Weights of a small GPT-style language model, trained from scratch on English Wikipedia.
Size: 9 layers, width 96, MLP 512 SwiGLU.
Training: 152M tokens, 4639 steps.
Each number is 500 + 50 x the weight over its row's rms, rounded and kept within 0 to 999. Layers, rows and columns count from 0. Numbers have three digits each. The size before them is the row's rms in percent of the matrix's.

# layer 2 MLP down (transposed), 512x96, rms 0.129, rows 70-118, columns 0-95
096:457488482447538399571415486434560484538491559480422482522459425445485542468443438563535523525407426527463587508498557460635451530558525529449397564507484400541478541428492569487477479443481499550536551521479604491522496548452441494533451514552518507445460556520482492588473471430490471571
109:510526509534529374523413518524465593562411449462592476535546460537465480474556503481486438518582498505512574409465510571479605534469417551576412470457462402504487436461512436569499591464513470519493445526581508426540531518545469541473433533536505594475465466440486564536473484563521500473
103:511494506462552506524532505596461524482432396489376437528539525461556510529415479513543533474430462506410566496449471458525499485495423406531466499604541425501537524537531507514512472468504558427496489464579517516606490529475571489477498496521488462591577454465489639589452568427435473465
112:441529478511531539580463443529431545585501518575479569536427465480468548498460584514553613432518502460463576488531505508442464430530454480540592526560426470495428550489496606481510523527497529430527527524412400451498536474502562534599531455488507434600561509514586437468447577496504463465
101:539550540498565490499468447445484450494515461516528519418421550439539527400506498498468500551488509379457482465465488545412388450396478514501397552497477504571441605493457545515490598505495617487465454527608477478420512473538476543537479526448509445415531494499614544496464502556483480519
105:524564430551492383529453461552376464494461500437529562501533499553489585552406504448448518484576497468565445479467568558581521544511466474459454560436544537521505479447544429536513510483428515504535469511548401487504529465493416502593449547430475457417472477523544509466513425483635538543
105:585507443454508562509480432405470457418549497547526632490546490516569442531525482511485578542528570440596506488493498624465423397423486522536453540530551481457501471534416533496433496503536430494595514543440558389489536581504596466499507491480504470489530470469548439510454459459478481476
096:493576497492525548476508491430587496367475463468454465577592492450457538558431446492415539463525575423491495486484586541448447420495641485512574463532544506536489542462495464449491464461444546521446404486415527542543398531466518479532470478437595553561542525469510510538493497583519483514
105:402419499453479545539512474541463507503519464549516514440588500462503452571443536526567451537528487539541535496431544485503431467484490527476507545543510441499544527502487550608435639477366553393475533540454530588584502412521508497601467416518530512501555418544534447555526535559521463492
102:475486498554478537503560499530440492474554484512480539523398477429515452552473566487512529419478550549478410556507534568492628451513476573526536562486502622523539480511539464483516561596482433527433558565534608425519567456449425463571578452535466515524453500504539495527400467496396497552
102:543490549522483468526531389471516488583521440428494486482399481543506489554555437518452487568529528586529473418530433531455453459516495565480484433499573458502468513539549513592513488463421478450417600442545546469542490539479589461415500558444573500480566582491486531569480613405512518444
096:464466497554467578524510489498450528581475529436521504585563528456509393497526505531460536518506620495540458584562534488454466367526507482487432474435475463511550538535484588468464428439505517492506529490594492529454449426449595501518557596518491483559638438588501461474520528469463487578
103:449516389582443426453479551549548476500476533557507471519526412548469633487448472465452510573517560528481500459450433454577560512504566502460563514484467546501462510520469389518563519476497507481442528510477383510475485500649439501505439493457449418480560591476585487564513451492482445492
110:514595476381477534549504427483458496608536503445431479523543564494512400445501421463565487532447550573509499579504494440544407409506509529580424481451544461459428493460510425541495457617504523495475515498526482520492519462434533533501564510510507469447585446524522428429632489508491466482
104:484544487488454515489440483615470564558466470462526508504464536464472522547469500510495511506519614521355546499505513526474569528516510566634582425495471537543535436505544480558527555551515615477547558502524519442583418449464510529511414533615545594502542433472433536523525555519475443509
095:552490410525542510383490438578408490471601487557545572560533460525536455496481507515523426483475543495381478525496387550580496450553475459506590525474495531378534554494462568439528472435464510456472513590529516485514524462419450514527452489553502508490541593378550502505525503533494474461
106:538461530459458512534506531483536458484444516500520473516453475616479516549603521542535538512524576482635484491462588465547553622466527570537473465513539559524516423500525519510415390547482499510596566454414497497436536506499466437432574566449431473430545510467541514433464433548538531573
105:520529531495451454517446533465528473513507472436511565549430469427521475429531504496414492505500571483530523568487571594491460543550531458499470518529553478441491539438489443520613497474485395520560449459352515558540490461520506423471507487539495390523629624461495479569591497525554532539
097:549485522386502494437524530536609436571456474554435503491423519425500506501528535414525511511460500324422477480446478500407472469587492521506435451588445502535513453582471490406487469505523481480497512397468534477444504561534520510565534395476550382460451506544511512525508499501502491506
090:516399367498520589482517513484451558452462493525506597426460429513608421547502479436530575442461445547513526493525431487529515525532525539572511467545486456416456420505446565518467419549456500554524556450581531478502588505508537589564560498489513498452563440509435463481453575525479462437
097:518434522531447571467523534529558498396529509567462489547524458595464544555449453455493588470463516478516568554480501597542425521621594486492578452562503461448435502398524537461433473487508556471460433492515523423473470559500406474496513486522535600452508550549532489528601493514542402480
087:543474402470469573534506457479564515516550478525512502550530507456617453452534546506561506466540496447512401514461526481482471465477560494505488408334517519436564464510601498484430493507492495509576495528502422564405512502489467559510518539530475543539524427484565357556555523436462395505
093:452570417533500438503488611543425494457545545512487481529566485456484489498448535563447459451490543482496409451454420533473514516440500432437589441564584525440492512530564418505483578549505638479450509549481584494497442426501489508511566514520564497456524558406452518439561384501492508498
096:592501538479439501551564515444538575507564463492582636472540486487530539517501528556435455587589452519433476552569524496495502456502612499461469409511500541532547533522513594483463459485562463529543560473408517514550466523429538549525560571465526577487535398481412520474560499519467589539
098:438482385525375553501440575508538571576599515500510506480463487421453548507542466574533452492543548483440502461465486522540501497491467493556434476498470516413510540524476462477621545486429456529551498457426603441551466470497581602523462448519561538481510632432524455549521503502471471530
106:419448482432538532527481441443525508520578416419427515450487561464482460569407426404529451487469524540596493501467538445479460523494493480407620535558467393513487498520575571494479554459472487481449527444456523545468441548452476562475469519532560596556519447563545416476460450494552459498
100:485413452466483507508510429501520402486524515505451532449438477468477530578450540504553533474534493500530431450530561412513495430524450435523530423498414464546622465536574504567358513478494515546523474397524560550626542516475502531458526505520530451415577518479500410524484445490544529594
092:413461584499450491465500561489582460424455571530495496505415512439483431450548480509512558558534515537461465481454468417547443499567541446529458574491448507493488435549467523522442642603488420537555492494490479559448546557502491455445561563504469544427361508522492480419527503541468418493
102:531480496452499497561509409526465491498453476403548478452510594459430565489409451474485408545528459473523491488451556566469506437484407407569558512490501472489619581394439472507530495588499544568477462550535531541469439539566551478548451474481467492413485530573561531594440497557517506458
096:560488419490433470530464544607465489470426503496515528533474502482432468456507424524508584556453550513484458513456491513482577528471456493471479483480560426453432401462546432500495584438509641466514460491456580416504394509513494560520460472533494499475465559382485525504575422419605480510
094:436446454490529453554447509526548456522415543567495400622445564461392522458475541512439494497449556525578530474513490498520436507506507529467565482492469469619421493492431525407495551528454448635551552515525508482445458425576563498502561506581449489545443482510455547488497503490495534600
100:604505507473473562571531556565459431522560455431548457498463483458447476528493528562404489498491546513465565567525505563493502601473637468540555470463508481489530537473549517402595512390419513433471474427495492492605529602572467459552459506569502476532470477451470499542593482491512474507
102:449563546498552512542494557430563537456506571543491395538497440529408508489536449514564545485459547453647523611468504522457502493441554454439449478473523588501579513524491452461587503521476584505536550443495484583554530491456510531521418604504538476465494421467499513464423419454462425499
093:577446565527497416500512568486493486472504502569507482442497485454455478511532473488474492537540594527525540462589507500524541543535530537548516486437436615449569482453494508499581476536496488423546490543450486616498479450396585424577450416526510420615560544524485527458489474475515385603
091:408497399500443505568495611561459527513507532497471528433487518470580551493483594496588432458589506487544448451523599450482539497553513467407488507458470461411446536463463384562480471545466537516406554540522457525508490501453454594518550508551413519428518442455524442450489570451481515497
104:577537553511424465489520444504505514517463477460521528435494453480489539494491387542566495469420526408471470427587559577553555515503469436533442477479519549486427485502503423477491576495455495424562463593522611485557524469401573478433434493526456548448427555463550486514557461448583403527
107:518537512526538564528515424497571459509614501510559526448477521476463439476492504512480519448515551447573554469482491564449550446457595482553428521506321499523486542556526509561514474610461391503408549584448442525482460512464471554522414468419431496527528460460501481456479523405507451530
091:455584494493504463481476521470442538476559472498513439478460471451528521533401455568565423500535433594485452374509473446554512468401504483567548455518447565494525493465546468470432545546519556449481490523495566590560511459569498486549484604481455492623467497389557532488468408577549475509
090:492467440557487559482492448484500457506560533560512450592491528472501541586517478418548480557566531522462555517409620462495384522493433481469468480554551522536560421447496499476533412485540448432599456513495598496535415531539462522477429588445493547412468474527584485477539543559481539428
094:485587489450545559473547477434454551464548505506507469421538527469504456512494569418475504484513446464444480578590470466405505620496478539574408447439442487510505481486518446509460435505475483492541575427401485529459397587500597549419547541462560446547532513430451479520529482441488507408
092:635504515427484478503520400516479514508527480556502488507483472552535486491449404482481570512469543512463515586577411485531537513447536473504522545444471445463563488377486522577448541555479502518452552488517534344510483464506573507579592529523516436430491542446522559473501379498469438421
093:571496455533491439490547521435507458465474495495484516479526491432411462466590472520456488505502616537440611589486509516550476429557454565483378510534603485549416542437437406467478492545498448534449482512488591539426552517538474523496495463495526415554586563543496445538529553431532573521
104:388496511492528445559494529554522513558553456485481508587341493451534572548499523467507537492564489513487446498501468493477507511505457442477486461506529535530441536526414552446450469456533502469452555424436538557526504500577535545639548503612490633496452478480489490447546423583408483453
095:544476564525447568451444479428460555536450532559473379456495465413579605617559547451469504488486519514510542447496525520537500470612489527469519531436552420563495492423605546517488449529498469491463525547543549504527507466555456460499442614460500589514529413462549511442555564528468477532
093:502493435398413573531511487548475517536428528464534491441499530509601534584503489460522529454481535574405526554585499536477595417491556586452530505590464539450483469352525455473408523406492456535493542532583517477484532452405488480466443495473517467528505578496487480419520466523499564482
103:489490500453515494412430575563521490456425509533534495532598531456467608517498506567545587489520497549489531508560442505509476392490492384465569524458415436405522487584496506546485503477493425559531582466531490535480479525519425538505437516412416460463547534548541463578555466443565540591
099:475597526573551565501517485562468527542503475455545441505512438503499554474450439494450436570408502473443497471510587459518446512481534412549460602456488637580555554512608541458512603476497457465489463415493593558508469526522506468598484441510464520499452491453464458558535501451425442516
100:537509470491519518481512418560503467556487468507432505539564402470606528473547441447497525551560470482454428428546442424424499452574439555454466446518539507492587478521567570473450478459501416467449476520513554498540468397586499505408510525498503426618517611436492574534516527421510504481
094:447447455403474524538451564538499561592449489547496493500494442516519505475575454501483503436520493501540435551513532429497451394481503451417501470480519436481522536530512512512555443364376496503552478611408577500428476513553545468420520479473479497476556631460551498511572564445522508550
# layer 2 MLP gate, 512x96, rms 0.165, rows 71-118, columns 0-95
111:482390496449443417498510515449490545431490488432559505551549522485427508475495610523547495637485469451457523563543515484454549534484419523499490504370538492564524448538514432530463475441540472447565471482569502499487517494554461561451447631534516580567480462485427427566519520534516558423
110:537404478504446546461520513496512549605591534458526477507487484515481391478497468490447556526466507470557480471494479558478434541521473481545513375485394566428608497488524548567481417465471571468477623576487538446508569481463493514473408539585415587416549509516520496499516500524551543469
109:390433530492485429547526599489512480514505508490407529559508490564507578479555491479585379470577504519529468500493517540499446517594480525465620485359476459518537570550515542412509385440431550575508505601453451512516531519491511531485490518437529414508538524467519531443489519498478437518
103:467516576538571466500517409465497521633387486483526518559492547517472421396583548450568446573492508519494474530556534530496519383505466459536464606532580509457449475530547562477492488481599566523590497484585550461545554549472556487429527491545494529512550445515536502490570548515466573481
111:547524417501442433539451469479458471529423494433519524555597445495556441463422465482476536448508498611573427576499614535453546546477423524595524407439616536453491481518535512555529485446520475468495459498439451443497577487495442511559542463504497408482495503444481440407521493513555558474
110:489447515563602416529474492517488555608448561448551420478482549459469582467424518501527476502460454460471526497513433448491568579471489548513533536445487470551432519474537557563530496469515478531466498587565446514625509418458468492521584395575488535450577486459464589583510478522572434508
105:448553534501439480509525531539432488489532486463496606494428435418490473483484479509550546506585470525502598511408564495524490478511354532499505490490467554555636443485470512435444579508491449511508600571458461412537454450464595484386528608491514551496501451477535575481485509511494490465
111:612481428500471496450491463538558469569470502432414371535556472531481544477490464488520475442497468587500524531469590560521519498451360445454449481512473504572435526494496377413520462504452511489425440444495499458517471559448548468455470591515461536559502579460421518426453459511553530510
110:563441408469592546455439492564356528588505398368451548450496505452549480538518486494419476496489488552460502537497472487464554564485530435558532498556483532488490433546454565617465478452469492517452493454442486501454538418540400549411541502491467453560491462497467486501582510562492491521
107:550626533533442520518412485391510471584521461462472430504429449498528565527501538523448458606476499538528568515529525526506468450594408417472515453521568540536507528501469405435398529453511444497466589462492428506463448554547588476506454471419449457534455539484526525492463537426549543482
110:424483491547494499556562571452430595389508425536547484540456503529570397356465467501491561422535581485588441552554499568467530460562517527463505512492533487472462575425519479529411483452493502504468457492441422532479519410553571457510464465540482492505491536584573488533497555425462498520
096:508425545531471426465518594500498443522489476475506543479467594524526512502526587514538454517456417560550523432580457518518535424546512549539531542419501497561538403480556560458417444464412517511420486555475473475529496445452541450566455430550468502482427522494416478445529324503547460504
101:462563434439558583453553476477522545513501502459425560499623520502551396506488496486503389436453495477549558498478531495530533424452480545452457458426531446484496457473608508516534475549404486461456565480467532420416437569519546481561584456585548463528598514580489470490550497455554514507
097:412583556480480551517459551547495472506533586485488569558514532541549482531460558461467513543532520504383521390480488600423500562540511526608571373497458460418480458471508475551526595531542516405499544559515547490516479426482536451519486510456424483495526524589388501470524513530508530566
096:534470475539558473625500433512604529583521494498490462441511530526463491456574410504489485511534520410466478538450578584488433512504443514491454490546562370429504558458490559547481452461415523501425501553557503502441555442559450497501556533517456449473426430484505606476522456411491500410
108:407523499501594486513493479501553505423440463517461523521469558456496485566500471505460419496427494383566414513595533563475528615446499533477459584452548396581453479583539546492486512488534540534498472446648518549482476534512544468470517499556461482523505453405527494437530446478579572515
101:430478412547495501441548565524529491519448563501554527499502499542501658542515503437553552434572554459474523456445444477570503512500464467548422414418491533551497413479461538546478509467364507527485457498576457411560492490436561555458451500559553479534546495514497544529387533522438563471
095:484560473564553490494499510495482453401463494568511484519467631478581542419562561463523384601506470490468540550522497513448446537522438463527524534429524460536387566500461497541591513526476376461517565493530543515518504440560506577456446435507516439452468539479561429466403453511450466524
094:504509366574536567508513619500496392501534560509441449474553452572539508458558472467499447501431464444616492533511501382616543490425509482474542494451531491485494578546515642499435480603504448521553449555514481528508548544511522538543484496487476502467485534529404506476515480483510489424
109:412466554509443570474503535531487503447492564453421492515583559547482465572439563507421510594489494538448598516492511496555544419466578445468439463472523532492586407468425533550563516431488598446512489533518545407559468461466441543511579478536435499471573458552505436456459544563545531545
090:503556554501442498393531507495471383452420448547543418500485523415532531489539525476418511566591495549426533409459570509491470504504509465534521535525457452560394499468418423551571531437455536509475593486478548556525457500415462469485431484420562462536521484545540577484559536522581532539
083:516558474487490600499401460504557434520499464465528588480527452559427506515529480448512474632482478454623468529437567461416466405524509457472420559422455473542510579548417529507538402474458525540489536463515506486478422518434477588562420516549545459478523435549543455502527560496518474528
096:495413545504430451564528566529479482428504507523519559476484464520441450552556464433537528492440514503584519534449496513467536362535481482533506563513470482443568539457491466503464512614417477471518447434524561496547426465495612452535487486512581440569598623406502558519422468463505480537
101:553431445483464480450408489484402532403438550488470489526363415551415501513518498477509444625473442508496506529402544582480509510483463505519591507494516523463447541476519431468585513535506445576467499540453558566479519470458497490475570461427560573520480510521474441446459638508498514481
105:506576443465476517446533502492495574488471532427473491494566494546446470430443494524484554518521458483567523591564584443563438480415519554430437563497485482413432486463505471506591564565493472538518498400454436433431497454510585506562444490579396461542504516490455438509519403451411452471
105:579484496542480506370641533420489492476598474492556598489446466465511585489564501508540502504534514489453494527510452477411586457538444440460455472493592432549576470478477522548514537504519509503569551582508644578520533500467506482496555512498542469393458523571466508505543518523430453510
090:537476494512524558542477434519454560569488442551527411499486507555471580528440531521529443459519443448489551591555396425467614509588471484496489448521628474431476557493511535441462534450447481558476411443455490487522460486550443493553452494563506519460557564526619583549437474524502486436
097:462378576494527497503541440404444548498548578532551445572507449505470500489535446481387500463461467548573489470459434639492523490460516529539422569485455516549568476427473538522478433502481537508502511487590503455543493550443548458454473531579491487527567474454473519499531547577574422377
097:449522535475533471492555571523622429526504560467445534478612489480594473525558522463534567518456532465494488527519510455537403513450532611457578531471488526565614525535552467483471487559431436427506385568587512510498535502460535543427514508503540483545521456492512531412577529592465473558
089:563519527497567521438527569418495468497537393457475607412549507521595463532434535504457455495517491448498500505479513501517617536508527560548516564477569544560547533473541483601560558494543634465535481502447436594515589589556470554474507515480503584441486527584520478499437537521470494463
106:414511540457523461513492495544519486467452529584534588507474519641470511506549493502442500401573558548501589523516545503465582474511542456480483535458478428522500525600437585466444492595424419491473577624484467582468530398529467444525517494542507507554460416436465520491508521530465461446
110:495550549506456508559588528508429467506441534519449525503464454578575484468472550475507539548514530576505497532449468510556456479476399497501527436502504424504459531547423536507529533512493517515431519618462584502420609495528452380516519494590487554471433515488521482458539569536626456643
100:416494520452482468465490541473559528453513411513575487572570532431470521366509484421607457572505520576484522422536528553470564543490424548498557527485498550499561530454433627460547502493478554497608532536567556552455478497475541497554490505523533512527484480521360450457540482551462559476
085:545436569511576435483510538525414479523551487458449519542475471516382395583501408482424436489487480512532482521541450582563515406498461580509478471544593439508528422501550616489459481541448544517501450557489495457462452474490537469455532453452555512468525504366419486576506539471481433516
098:460502423478555539501503485410419541500532520542465503460563504564508487489535504515422521556566478572559523551405441512471451610513453514469609460562428461390559534455472424486462392435521527484504518470479560457460497492499409449530467536528535520476534419540473481603433546567443523416
101:454513506536441506443516587448486591455484478441470432469541390482495508511507586483490507516481483559483474478501574489607495504551581425432522476428594447568624595465496514405540459535445494446535504556505431446501461492546538611478551527566577563525523575455488440462530472517512492454
087:441553457523483580461523495474469482527541532414501479487445456562428576530481509582485597499583557476541538541438475491564500469481474533456392390480527567557600566426515468504459466463415442558474529512547493467417521498512451492481557449524513511450557449608555548597409538506451539476
086:418439481572564442408431550512490518388475572532497484478562616577513439564507515528555567519429516486483463468512469507387518543427537543475450520373512523475483498482466581587550581536551424545515474490493482540520521436480478479533547576534483577441530448484482535558475501535489413452
107:507470401531468380555479541538436526533496511461531519512532536503596441451537471432409553571458422465434458545476517521527556487552570451522553590511443472489464482472481514463477533492513477551443558553464447495492477488589533461501555455538537364401480549569422512465605489558516496595
090:455580455463462430502552496527508509560538429449577459549481583422492462527528486514545495468522526489459537525463490449566430441487584464580499513403432486559524477440529435556534574425528439524515433439583491496596619553509503528500534519494404492564491485513487458545610473561446532408
094:531549581524462547486581522515455515538513447614489450525479537568443494474500476642455559551534462535512455403433522590531502505580425480482492370551475554582476429508441463479569494424600465467525522527502457528531453505471565457517433454518482560542471560500471428557543500509484425538
103:434534507521571473521417560503471445528471506576431467584564539608505559551570543517403476521547481453549459410499584531454429551451404476476520458484510536515408481501452517465512530426569456550496526420483494464480503482563473530493487401497473532555402583495502530388497587511498481567
101:525485503628489475456537494562486455483443507546427405493550476461464584422463510557518504544446515532441546556557487488510532532370437535415357614465475521464567493485492530463470420474505469453464489552490612440503532485496487477577474497502520533463466532528589372547511488496516461484
093:518492462499456458461516472541403559485587447556464453408489515521420460509524483555480466583566507510490509520477551473532455547441477466521455544454475376511534484501448458617470498548463616450491447404426387518392474553557413518536513514430532599505430546525491510534491479480463454477
111:470577475511477500515432412431443483502507417523396458507485447438619431419478510513431422496409411462479569536440522508500478530573477464424481483581603519538434518476591588432541499497445487468478556505492518494439486506520530505501483451528407452524467478452473586444495568437444488540
114:488470477536514491415496506449501526419492442472461562526515549504420503557497526437494511529488482425519434501507446575443521452457435601438528459463454504570498493486483436593530454413567521516414530576442471537464457564462495454470416623448652499478509523500515516547543505610588483529
096:530606468472451498521536538444546528546378502561503504576511460524474500471515594552423485508435472543532492515481530424574328535459448510488475480557459535515487547579500529505457463526474572494453497539498509518428555436489526400424458544397468512421514506383428452511489471491565537507
093:529547510481450486517410507557563469498538414463512529558530477520550521460478557410475459533491464609527433580499478461497502461619464433420530421524450386547599483538505638570488474558433519520498537456525486498480425463577439500584455494453479489483531566577525472571540484484452519499
# layer 2 MLP up, 512x96, rms 0.154, rows 71-118, columns 0-95
106:533523476590554459546475427503459621548484585437438463442385533476555451483492378384501369354518512588503496481442445509516526474509461523514484538553554473491511456420472585504504503538460531489564550451583528481524491526497521489518551491491459507468391473541535503506516510473491515475
103:490461528508457547449471499490550528548611491465501477566533539553491476493568435465485488580451537551485560458438448589470480483531554520554513457480601567479568467510543537483568468399500515485517619558585495490524536440492504640510594506493483498456473499476498458531513612565627538434
119:501498537480552565556485546471502442454547503421383639561521462538513531529521581511583471425530562498512570498505435546459486511627444510519597435422447434477537594525520515455500523454451501536497571535387427506429502510529492516507446489460533403489534500477561497489457499440502421484
097:495517485424454518455441518591539539443506595523547522498475486492530469433531461443566595477512444452447495402526397485415470446473521539443490485554559553499574511535480530514559558542420394509527573445461506533426518506631566556551395483498545517459524456536493454541496465484607518514
104:487437476486548486518520546493487500525522563477509535434413551472479493608536517471555556519470456447452529404494453415623563535463554504477420550507456504470490482466515484513565505543413516507485564469525568458506519452523518497424600448402464483451599527514569635572602567473527498550
105:569493523479501506531506510360452454465585510543494467444488496479478512448446574583502520525635530423440529524539494648512481553543591512534492466550531558499461487505462475550426536466532467466488406467528582518517529542503477536508450514417482493498439507454583541558407528473628514558
096:511529483486575465587549498471456504445469533478433467637581531400416444470495448461489466474465509474528535480523479467462536527530577548451529481472515418515552588561455455497509447430448475529555428490371526482554432513569611471482488474490488430554519489498571513563467455637500515473
105:465566547497553491491512582504526496423551541586530590492589555573456496598490560469536547493557481491504506500543477494433476527522606605368544470453554545495478497474533590504519578487440508531549548524521515518420512467540505410556464473491485455378494391519483494503436428542547443520
103:491493542513417571460477523498489476472461440521480485500447576407496455533422450484438510475407371494425474395573430535493460459501473551461420556502504449446523450414577556463454569517514475508466525577486405502522454532436529542420481462456453550459516529503548474535535469405564417567
095:461438481486441429472580492519484487489469587488508459540433456489462562411527406482486599570432411564525492498485496463453619564478508525420457459471482411480509462476482582468540466441444537466521462503585595561495520581444512539513492598442488507484499504621525474556473453571451537474
091:416525507507541518567533538466488547527491495473549473478494456560489376461446416532544450500527527546531469536465461473544405543432493524487414441617535576570614455470560583458433470568436569518531484563472514534518462510494523582460520464469468394436507464605491464515459520482418476441
105:471497512522607454501532444462518542540437546457415452483584388488437512491463440539474510545504522417469524595498522458448498501525495537454601401485541573481524565538595417439570475591506483444524533499439433539485531505557540502462508518451423474507529502560536525633444582515440519526
102:550611532397412424557504463553502470585545550521539435535486467570558429442500483467533528467498513500579488539485511427602438456509516505480449468498506507504337520478547536595491415497468536512494509491585485527592504445391564551511485492494452488456552517507520538428526462528534443573
104:500550547474548516556527509397532437492591498407520510392473491428538418565540506469536489481407484564529475472410537527492434543516556503495566425445460443557571399514523562452551507464483569512408480608510460502517465506405475541503470472459474526501511522509506553484577633514534563513
099:567501463490469649441489534518389473564551476516491498617510470485482526404497567517538490458534522540464489544560479486552586480567484520495573483525437559491554557571470484422436542491517498607631489418500514529481576551496540527513431551461453547472560525525514585480501440542527522573
100:470515556509467394538457402427513540480524464490489450579472424538442436599486438416449556519481471554569409453513434489485562576473475528500436423491521427463490476476477526522507454465528579504462587516546503473566518553483440442515485499449506458450424542504435595519464533538532358449
103:598576527495476477481443558500577450511555443435452504552481420499553434500489518517462523472486484575567471552540578552470426503446545525522552487509552485454541618396489508523547581476605477521616599484455528527514502444489532434577529473433454490443499455490560424497614474520517518533
102:536596493483514479594592504488473472444457607455602447496532465517515513482486550513505519513441500493466437493497558484492454587566517481479433468482553474535482555474541555534587507551388443467487558528592622483449607526535528543490491598527539424447454554474589514487421454428499472493
096:435517343580568519517530566473463405592551477543469430439515459604479472535570514434521566483429463522525553461460539419605562474454569476517472510481516519495452554539513535547511517601553461568507509523523487542470557493567452511575498544439467459422509443564462511452535528465507494433
101:412414539440459430517549507535586456459485413542492480454475601560502461543426556558485474479571401547448436463517527477589525523456517458462415558404561504588513456545487425557509491524450541542453492560541514412540518595493533467584519510453573480548497460518441526522432494549464528494
086:467381503518480364502385525573529427496464487462452485490483551514381531585398521502487541369501491543472522545470559517448591498412567494493487561454554503427441530478494518490572507559406458440474496572566512449550506484481496465516516434482519415474568488449486459515460473525487512507
091:488415560512522450522513616477472547441500500555446435556526524441633534464522493532421575422520568559443534478525443448549488556498501563490597441569504534532512517480528489487467606605550432512586466472503526532531557510603551438424450536491479560502478516430422488476486465554462481509
095:531506577472474536450480500390494527543455474508498603470435538501526534494472470440481458539545449503402534454518487650538535483534531519517407400542545579478548538589543514467463372515409497570461455484490517465533447500504487528544509595448473491507507461471375447485584448557524521479
102:546561565489520603565544508485508466399511483560493535542428500471621460592489540540494549514448539451521443413427537572454415424467513518522536469614503494416524486526503557459517555519442521490405420502505538482374471479518472525520516547553536422467508481512615484446480549506544532461
101:444537483440493593494550524496503566475555508505485561549497474504435441542389446496499533485583412492483492509459517451571515518432485566427496482467499521409487448463477513477476497390538488552515496461452455490378445459480561572625561566592458586620548480468460545538483483461445467469
109:614402440491505486484454518619616456530537465502408491581488517516578516523599567469573467486528509520526419551542526451612526450548501504528543436505554499481510525535560473448504385478546515577455445546591509539531518485529461538455463477481544545467550542490549400444476505508514574470
090:372500437589588531490444480421527542526443567540443506493554382538412514583494603480512490462463503500489513480527498445442496509502524495550433381507576519548440519518589543524470564474504442465546473413480500440532565491534509551459462470554486535434537477527544623555495460517532496430
098:508490455426491476503454491633531523640487501465497453469492609469544517541458484475523425511431474452476480508459550408497529490536426486446519515442615513378511545482406457454584510522461554459482493525518486505549427510534468616498507513407484567511536554600529539547456522449449515544
102:552436486489492513483492518523543481546443492442544563471465451556468511420535444531543552576605480523456499520439529481492473532549502525579520406414518550399573505482472507536478481493492565526525586363422487550501495550382540572490450537453345528445542473499453497421495494464519432484
093:549472481533498519495468554467440463481340474488464540458568466526536503441565493542471592580513480503532525530411522546414496575542502509491470499579479551573464533483524526418519445519459448470490485496407462445594597495502389571489532516567460452512413501479501591487506557404453530573
104:445574484501513545480456523431424487535442498565459447438524490480513481430420532505543510623449424462509511461457554490489432419449404561535555531598521551479388571461468404466513562505526549556563448497522495489424527488487542542494599531440475495407460518539556509522519551564542571550
104:510497465475568487469448566456468481442439569501498496477524505473514484429470510542614481559456513417553478477566498441455498517455519566460552535531484648464527563603562571522461400500547490481503549475561432510535521416459582491490538425391406536409526509463448489513475426441548507539
106:536473499553564539528494447523448549483464551553475543447458412526484524516400450654482590418560485391530438512459467479556551423468497531570477519451535447538517401511500441574536491498489506531420421440446466480498530525504435539518536403500517503473506474517588501539416534426537424539
092:484512441518434538525559528515579481487536492492486455425479545497502588505453544492621540582569527419477483454460516540401456478522640472471474505501468573484518571439458348553562448534536471467489474505535494504552599438422445513481481480523416482488456461557579421536533508557524460522
108:542493509506379452463456498505572532518402531478510548482438470460498547511480507491565513433385476470452556376617557567494540475572535479504427472473515504508388506615540537515499590459502479512542520505510518489519517514517451557438550487551471505514399622414533462546550551448505492547
114:515537478408534516544506468516497441526551539601443503398450527496526505538588447521548585506513507511507493462518387530523500436458547441495474477556494554439422458553417441571466553566535536487464537517388412503460522510448346457556553544464457469498516485416558494477457490500598485542
089:550566445459476543498571495431501470456576500518498482470572482452495517561493495532497466433480511459479509422558539443539457489499592485530474488501527397498428537563513563390533517575454561451530378533408480588489462556558516502495484658515466415496465471458460538438518428431548440525
092:523526575525462512435413487525551507426446613470432519548450486459583500567536534488476483515438482552427459563520548572399502497479434510462467470578471494500537468490439612455575604447460465526539495522528552488440467428421484531474532523498453537513541550404503454490451491594529377496
092:489539458488484382514564476596435550539520466457545451512549496512536421535456501512417559456476458473456511557560524568461521500585523523442567520443502469425501453424492437521499533510487499533449554451512532467539434564632593439564518480526539411507427519528387563525577479564459437534
091:531501564453488540513469528409501437477529642573601541508509524537447418512468483467535483494435470487425423472500407541465563506536428468545491547492433425448508428391512540499534559502523543465486511543531528421389508497453413530530565580537441493420462529402472541517423484487490509523
097:491495504401482548560419489506479598418570536429487533559576546490550477599441525465502516467505538546522573526544506453535542583454453546541518458453521473451590506469474553566468494544477583546510512533544579479480517505490399560364583525556572556578550450557524482476558548493475494554
104:528550495504565492538444496441499562473494487587448485390628533554523434480487480483444443535451519452617439460560580519571438540513439517464525492520512518486413544467528505498528552492482416498547445466514444445457504471494477442514478371404490423546429573496460484448500573491489427591
096:505483515526515454496525464497486488499484466574407421458519451490542550422422535571478462429455412512485469533444513454501524523417486440428525610444530468551556496529511537427483427552501529523485483531565451514538364553506503465545564600465598517392495492462527468418515383548495570512
090:520507469509425474542464451445528490559513461546537451479452435486489550510468505439459489543539522558439531453537549502473556559525469372421552566526477478458502550503414505584521531513495524553537496554500562549479657537556476441431438440441471566507414518604465626511498523528529602491
105:495533439510548480423469504476549442561471489542556479488530481516422530490530561450582491548506526563518499456452517527423480354539524518532446465490459491545552516554394418506479514503575531547454518417427482577483527540449441453515481568493600586484640540508505391460533437489517519578
106:548463499524508493492496541650519438601455503497551492525489498433572527393500420495542478446471549554498498487459544441553494462588552431553426500543522581531464421601544547494494494503459467596544484486597528520539560424574525577512572398546496431533542484481453512473438534480497508445
103:440454559543538469398557441495537475505518473515585458474495544517496528483466427568513520505483472503499557515477508477547551529454490518505562513438529438546486458409506420489525613454552450453453488438494524512584432468485544560551541436564492521576435499579476615532556454510411366390
091:453485411563581484539563517483563504572478502517417493547496418587448610465501447491528560460510467509505514516537523471467484582450511441450393538489604505454456504351454498596549523357519514444565483545473453506531486434519505460541474488502499528418536556457579499489480559481518518515